Part of a small language model's weights: 4 heads of 64.
Each number is 500 + 50 x the weight over its row's rms, rounded and kept within 0 to 999. Layers, rows and columns count from 0. Numbers have three digits each. The size before them is the row's rms in percent of the matrix's.

# layer 6 MLP up, 704x256, rms 0.0648, rows 526-559, columns 0-63
094:446471467504472563530460498519432540472504415497495517591495498553438522493559518565551481400430569540501454549488544442475495584551626468497439544364584523487595457533519522551533582553462484
100:358464520499460423610605488519526418472429514501469505540445418500489484457539506467536566477494522384536424570405392457456537508418575515581544425496480545477479502446468468533465486492553504
099:480508597425435461568617423502488524493554561531420534394471491479462533481462494468490458599487480466503567553494504503513574498551481425554477499493480461388512611484548493446588541485492527
103:584446487494582421467472567510490568506572518384577533458523599529602531520497416410480474536400542569525474497460554479428543526499512519512533427473461520579513528519540544481442474431495495
092:534441469546480465503484541599483612534482499574411471435507512470586485427486500465497569575555540447464444480496523495515436473577507485468486506437548571618484484585506493430418515422588547
103:579502500452487466505490532543443651481543560503466484501417500498418605495544442509473394517457398498498502550515503470507498491524568426477572478559492500532483480411591563579589453415486461
095:567532491558496520489496524499504505552471551497576523436535495490538549406533447527510467473504479520416465497518506474501474558418520493466579516451411488405523480502494475493540484506534390
102:541458490455515542485468485507476491439453513537532476489551505491569524452585459511580569540457579477497505464517486475514455455408558480468564412423412538531447475503473417487476420500523553
093:532496515445489471541413515412562440497462525549508436477576575511553576452551523554529607442565494575622470411587492435498530443513505447614483491468494588554503525528453515445530457482472616
106:477498508548613524587543339488522508539427532459523508416438452448571486422463427490416433444424517465504513483469547468494474550495536529493547506540462578500449476425576486499532481494564545
105:472494499524517579505545481508460551538457548451535550497534436434461524408516485556530466573444460579507524473428550465504565460510608503468468454534455545507513524502511543506428487476587369
099:497417546505468506538462497447419514617533509373462517526557457553518487555584444434482554567552516498518454464518493448502476429536547509467518519599540495526524549468533512560474528484613523
102:439575514472539426430476485525477557481592509598557472577400486404492498520650495443550501512423365534539588496447530520519484491474405511501489448468485504537550510445525565536521499391515507
100:592450452514509460459507466562492465518568469455472466514490562443459570434431373570539452536452533532500443573441409442463518510556499443467499533480478523478423499540558483558497567520367521
098:438448571535502587604508583512430483490576532415508504481495433402465572489464482510446481559527548487542448492473495483424499465509468504513447480522453493483536469472488460467541531553536423
097:396579486526520532506442468523455536525532528511510502456510432528481399489489413497580471485403470487516431522544584437466396415518496461544448544559484519503475472473463524506551457611494471
094:402566529509512519489553451540532509469574450508512430445553464433574535464395604486415535478492457413520414513417551510549407467448468418453456509465553530522512528449517411552521507444468507
099:364485530477525473514432533442538515533485446460511494464533457510573451497475537458509485453475460513637548513481546410550440554478444565530431448488511509526547464568459510509533457457493443
098:514484481491457587555503440533532483479555524484608445527460505583496446438509416526521451469551583439518554499502481522483529524567522490536505518520476522574463487516476466391660557551544664
094:503573545499535494530458488501517588527583614494513530537483501523499516453577460579501419508569527487498483573461548453505564524467550498472563480425447471503501464501458424593575516552502364
094:512528523489517573512402469476476543458592462503479470415444465539501524495572393441514518491533494418515464475587546534502519436591515551494609547504496491574491518485574521539559494615553419
094:529546439475486590538456471645444528599480472500584440522490429521408458413515394482488475474529567466502571466467546445492526475562516516513583540403464537518579578556500502455495560475488523
106:604528516482595527449471465530448451505533543542551529525487487553448477517498526563509469411460467524527610488540452480569519494538480542534471616465510567556487538500478423544544419491532514
098:458534498580464467465527516502597417535464458516451494500482528492432521337501515463548379506501468551426471488497540588527464535521417481495520507500539425580579553626484547480538543521614409
102:518415512554433540520531564467427449497500477508493445594579463565553551483452501508483499526638500526477512635519567488494491465571522451462509467524529593568479486458517455460528518519487363
092:471459484472482629498419532519522477520497522481488561540531503449471528467489538548495499512438567553493498565532564484512525538468514425516385524569543453489420464564545458645442530460504527
101:552474460496507511462492506525436493478485510459522476623577381450527507556472541523442499546567437534488504459460446456465530443479436496543560428534531551544400469478569477622411552479379458
103:466565468475507540504513555585554483481469471563446556534493522501454467553419600435518565425520543502382509456538443420558506420575508547531566488460517516483587558544561512490509431538481465
101:442508586489448432424465538572456540578448429537593532559460564518515565522471512493513482496500588508421447560580509497483457510512560410616474445492542547541522394435433507545507552558463443
100:543395555493452535545399494421522410445506524448496562486496538470533517475540524448396524543538471536537517504453481511482461447488464515455543526440470422518500549536584495397480610572517467
100:459524488548510397499559468522603636471573613374553531622399504543447486483450477500501516411495419498507511556498511530462503386440479481468514537498478517491429509464411521536443538451578510
102:521541523567475540493480559484536472495460444471502573483432459476503481399526486586501503538552503626554518354520536421510462508441490511485581476457556526506532502499499418434515527483573613
093:408503444541546421523571503520497521479530451568573417537474516544486480445447564598414495479452553448450548541454519484495470509553571514438488531412501490559410431466396540491453554485531475
101:479391521462577396563482555492539488520552503455593468531490500599491395487511463495568517459480465523444583567487446452408530540554473530456604559598481495452514427509553447417566523513491533
# layer 6 MLP down (transposed), 704x256, rms 0.0622, rows 526-558, columns 0-63
095:461511577470503491466503482498394586547543483429464452449504562508576486527551521441484514531487522540524512476643392470617470511497462525468529407598495483435481456466634442503450500577543577
099:446488526456516490506484451421466528557468446431574527461475485473468433603489395549461445393546467564514520491582562576482564530533545466473508547486501496483552508411455515456544505464509409
100:506527534508563489477462476338553492488475523454518576526473480411485500525463451490434546484449459576471480522465452555489411502526512502537468390507500469514605505526464565577470518500593521
101:575432509449493555478515504489399474519600480560469605510527487479444431480499425528544491501553450511509481474513446557432464497385548455552413527440512491593494524527509538669507414510473587
092:571520483463526569523531501328521454550476542463518497504564507490453424396525469516519619441488437442557559449413571498511562478515434560467488427467546506513590558523551395507581516487538484
100:551582480572556561475542479390555481509551411461521491448533477532500463497483465438550520403467483451480560519500519553426515510488452471561495600410499542523479489557517482443503463528480506
094:512501476557439504470470488542374443470472435391528485493516439562428542544479506561503535454539393505484505566538470602431492454473521568513476433479476501554535516544523505457424433493479483
102:469500527538548491475477494459456522440582565566536553541537462463547499486468492567521549450494546397508484499454472451445502496483555485537494509541476407535484521420495545508531449425475598
097:492496462530555535544520562394512566502461448510514485491499490485459501544478489567466505508487309531493498463472525389492528456492507537488494514570483479496446398551547550466431402377555543
105:519512552497491423531622441496568483565397566533536513596494487449601520416567474525438527529469490498497407535544434528476458560440458440590545478483543459487439456544570412474482500605516459
106:391412505539445477554588429517568373504494456478478506539471484475561582510455433521511485544492495518518448542471579437515566544454492600502542492465549553521459448566520441535534495599518493
100:478517569619465480490473551485530456590496421498410478525482462460385607483502459464571522558435589539530455504429539566522427548571530558510575586550535508516497497539528471470484516497494469
100:513460578478477557477427427526460487516594514432496462486478520468513495502496524484494517531460564537394533471518600547580440531442517486624491499455477563455516499436450483483555504471448499
102:580514441472527518568571545446473543451540440472486375519499535500526620402520518545499438512456604487490544584439455566434555451470415480517506547515583440540456470544379511404475460439457506
101:516477401558579503597447441513498454503492459528500493520417556514520396525453486502585490465356530442473493488533500427476499493550437510459500507496550598452491391444533542516480516584480525
096:516473541452440541584439513535539495519503485405558474499462468467442435462418418570467434533437530467450354561559543476402545416409517515487505519517448461478452551446507573491465530572458469
094:503527535553451562514440572468416547520475510544494529545532442535492504449499553531498484525491496595478445451403460468514546461496437484476542499512436560540512525606521551452486491462499505
098:533493593465571489529502606510421481517473453565386484534486500474450527530534508531479595490529483414594505580565543511571571446494568475485492588482451571513418522425424537441424477585561450
094:515516492547586509525483464353499525493554485473520500482537511512452520521538499523520532527419476485490446476525554584553545505429495544410434497441548516486532545496550451477539551468577433
095:546451507398490502508589526433440490516456412468496518466499450399486498500447564476508407537517469489490456555496518539568549372525464496496449483640551580514526505501577481512420521464474577
095:549474510436525426513462479465468486485476414484549515488515446559565541446532550438543514496555405566539497459565505592554411497474553456465481477459515536556491523454515487411567466515482509
097:541546447445412483508522560465523531481430580532443568509514450492475490475477477566549529495500450533495498398481394523482588538419536491633475500507488514404466478586514514505506429472526558
104:431520524547473432556480477493467508433495385546506498451523554432521564519523490450591410538483528522522461538485497444529444517528573504480667529507489432520439495515532457515541500563537484
100:494458487525517447516504579521587558539450556478522516447566534548522493531517513471561494421469539497492481434442526521505524530485596487554549450588390566501525500516481415447415504501493604
103:498505465465533570465494550462553484464462557449465545490539535532459505520550517478523488482630499519523531520349451519533553405498479590450529471440524535455562582522492542487597474528563539
096:464485552409482533505456532441542572446485584462583487484475492478562400474515557459530525564565523500552530478375539417537447467450431476476496573577436474443548522522501491449456472491558488
102:449594524471491487519336453485563424506467527407496457563397528491502540577467476511516531477495461443473527494550546426512599427475581512538515473490520555472563435480443463431456485526532431
101:449504496476508515440529515427470504440587524460454543479506518471510495514556491433498525574374444439565468470495512514507526437531417522498447512441549521505583448522573543526436467558493555
101:548462552444467474522445525518399455382497459634557494547493527466492382460436476462479517474560508541451544500493613469514503486481457466405520507489544577637451475536517466472583482550488467
099:504549517484512566556454489539568543544468510531445536466490487440547438450504587490512456468515478484433522535519475534396442552573540538496491469535550452488610572399578540481590514421547482
096:556531573507436466525538372691589463476526402517552492526564501528500457515431514380479397480443549437492555488524462518633542552529531515539520468506483473442485514484495447546529490503531487
103:524434511513516475451540502454539576459490577411518568447439501557453445490586615469497454527523537543455485532521515398542477536499584597501507613500516429555483440506442492494526431487504506
092:545477488504458546516480451621500497426436580519532482546537466537522460502456436453489439513478440449501475410514413520510537474582523435579502531442484509491540512511553547560612534454514550
# layer 6 MLP gate, 704x256, rms 0.0672, rows 527-559, columns 0-63
098:549540462453517524469456524534444506453451569513567489596473436591484538470439479557427518449508555473493408473487421574498587460507537411547563481483444448412483516414584468583582580487516530
094:398516429494553471511480538531602490555505498546478542536412487433452547523511510534442502376468507478581373521522482474475572538569431480506546509498492469549456419439454559453414448526490467
099:458512407544529506546442449526599423390564562528489479549508595505497519436461407525506504525427579541500454554433447585430417512529487505495568536468452597515480497527538438499577504530517462
095:572478473468426560481592531526539486500431513584470512497516552522481582516513553459474495617541458463493566589598472667478521474493524493512556492562402459456543500564523525568429425513535450
102:428499510459522454484476415555509577556449453415456540506534489467527508493507499362413498514408537568520543518521533543537452431476545416450492469468400472503528504463499532511504437532458506
100:446496514572486486471483616465428457529564473484538560455619491588471486545581477494489465518502487507463517605528468490404460430459562574504484478465538521544503594490538546557485505485480602
102:492498463527421503557565538564454462468500535528547551585528466454520497537485517540446508431456489546480597550489439530448450512457397478467501537484581548560444447597561474416469420493426520
098:504516455470552517451595568489489527405555584504577480421542542496472509451516513530526423479448464464459482519463502516533488460533477468583511405471467516439443482545462486381442618538469553
107:548485515452484570469569474550499530455512586503542442447500409482468521504480457563476481548593509551453463482478572426547564515467552515480505476605506565447542554480591475466432499564435614
103:420501441439521618482456458559466494498482434487544514473442421458481539509464552494526563515400566512517568416453573457476550506406439567459554496480446511396462547465437472474415467496495525
097:544468446439568548525532520462474530405550553578536605488505504521585498520460589451436446426517438487496491451401598493451463431464556602431488430447518488483559552481496551460563460524450477
103:498537477550523560517459416541485554480548502478440587469507564474528510447417538577448529482586548553485465379509540487623606559489439514524556546487567550390497469490475513507456486469494558
099:545432540493551538518516511587464440533509485469475473546519484374448524566476439530481525464401539507469575533483449503534498478490499432506527519461531548456498595550395488385505611495496555
099:527505459477463506497492487408573612462443572523490492577472504564552606496416483485501510462597481556505537470564466424497471517582447613644539495508505463457483525512495504498499484594482606
098:419544441515514470524445574534547534447495481466519434499555532525488458417508521583541415426467457497493479492436573577495539483459490494467468471586543473471579483424548375434435536496506455
098:544563495541491522488432513566531445445427587419501558539514491473421458421482523422552491464478431602459533427494481520580508473471555531488490400479543534538445473462532426456518539580534428
089:460432451561551439520511503588516553421391440378596531523520502489548487502522519519564493492444530494425520446510519490495457508525458579496417426477553516420548492506539531524505420530473414
098:557489432560543496480521523538493580398492534402544519512505521569489503450532503508540520549482498498478431566502485580499471570478393520504514550477550507569515645535516365497429514451520497
093:546450478527450589477522475461534426477542562562496529483517509530511491498491615536534452559482479491607491502512550402577521464437476527378567571504409548490485398506550470492489581474522505
093:530572477556462598451523484576494440499603490445499446475475560520465515448496518457466513420539582504437457417520476441569550516488449498499596495491395459488548538466500487502464593420450453
096:549464475575534466540502413500584454449493484404483490430531484547546495460447381585496427565580469544522389473524487550569493536450535396538536554567476592493492448537555500541421505508515508
107:473504419577447501537438457591563484493530431527522478559508537518492541364480476513532545534473494486473473522479411568512559590518460451463524549531561489552566494564569438518506452469568406
099:501529472640482404508505550497538557594535550504383564445461459565538548525415546483568522574455492556465508464463398461456519478520525488432472478539342508442471511531517473494527437506568549
103:554541489510514533480461403497455537481546544487497472571466585490495473499529459518415498559505560468538437464526500540593496523547570513481585555491445449545455622511605447504436547434520537
096:451568431622525538499421498479518545539555540493454504487520602541504497543528474449586464374406523480501505434468527450478555629461418529487419465593489426516480473521585432508537601597501492
102:478595515406518535606445449462525487464482557513592520496445430441488597483495466477566493472459535516479482507456648461488416472493556417459588492479470567408511386471466571538500510529411475
098:533492497574531546515431444516461478506546480517502516500484527488532558488537549389463526395465404535491461396475553550524600542563485439513474477496541538554516524439424491541447491500509570
101:512564407569491540536531513567544455475525515537539476622506474431495488509491536464465560515490457624497466429426510437458469482472456527486636600463531530471408503483626524470533532478453519
096:497505617474481485483566569531478494522439507535502532582388519533533483472530419520536524463550516504471552312558497566495444588405413564524564599416473504452477524509456465505444454418481553
102:404488487453519424559449504506565531501428537569484625472466563483498493472461526470532476503442562499449507434491480523560558503499544482467483519465484465530495450544527501449532503568512558
102:525500505543378437476364448540525476521546460451512469465524552486626551489552457495594513483508539490468583490489542634473527446504440464510490420419528486433572448443475496477533472467508620
097:523493493468460615579562517449533478496402446478523549554556455503495569538375518543599514515477514570494481517342561527543471501589525565518558499585386461419533476538498467524393553502351548
098:411571552462523428510507489561447458478583527433419435634531532509450615520492585463489518506513553482404501505554466512500468520545485500456506598547526505421416498446522497445533548499423465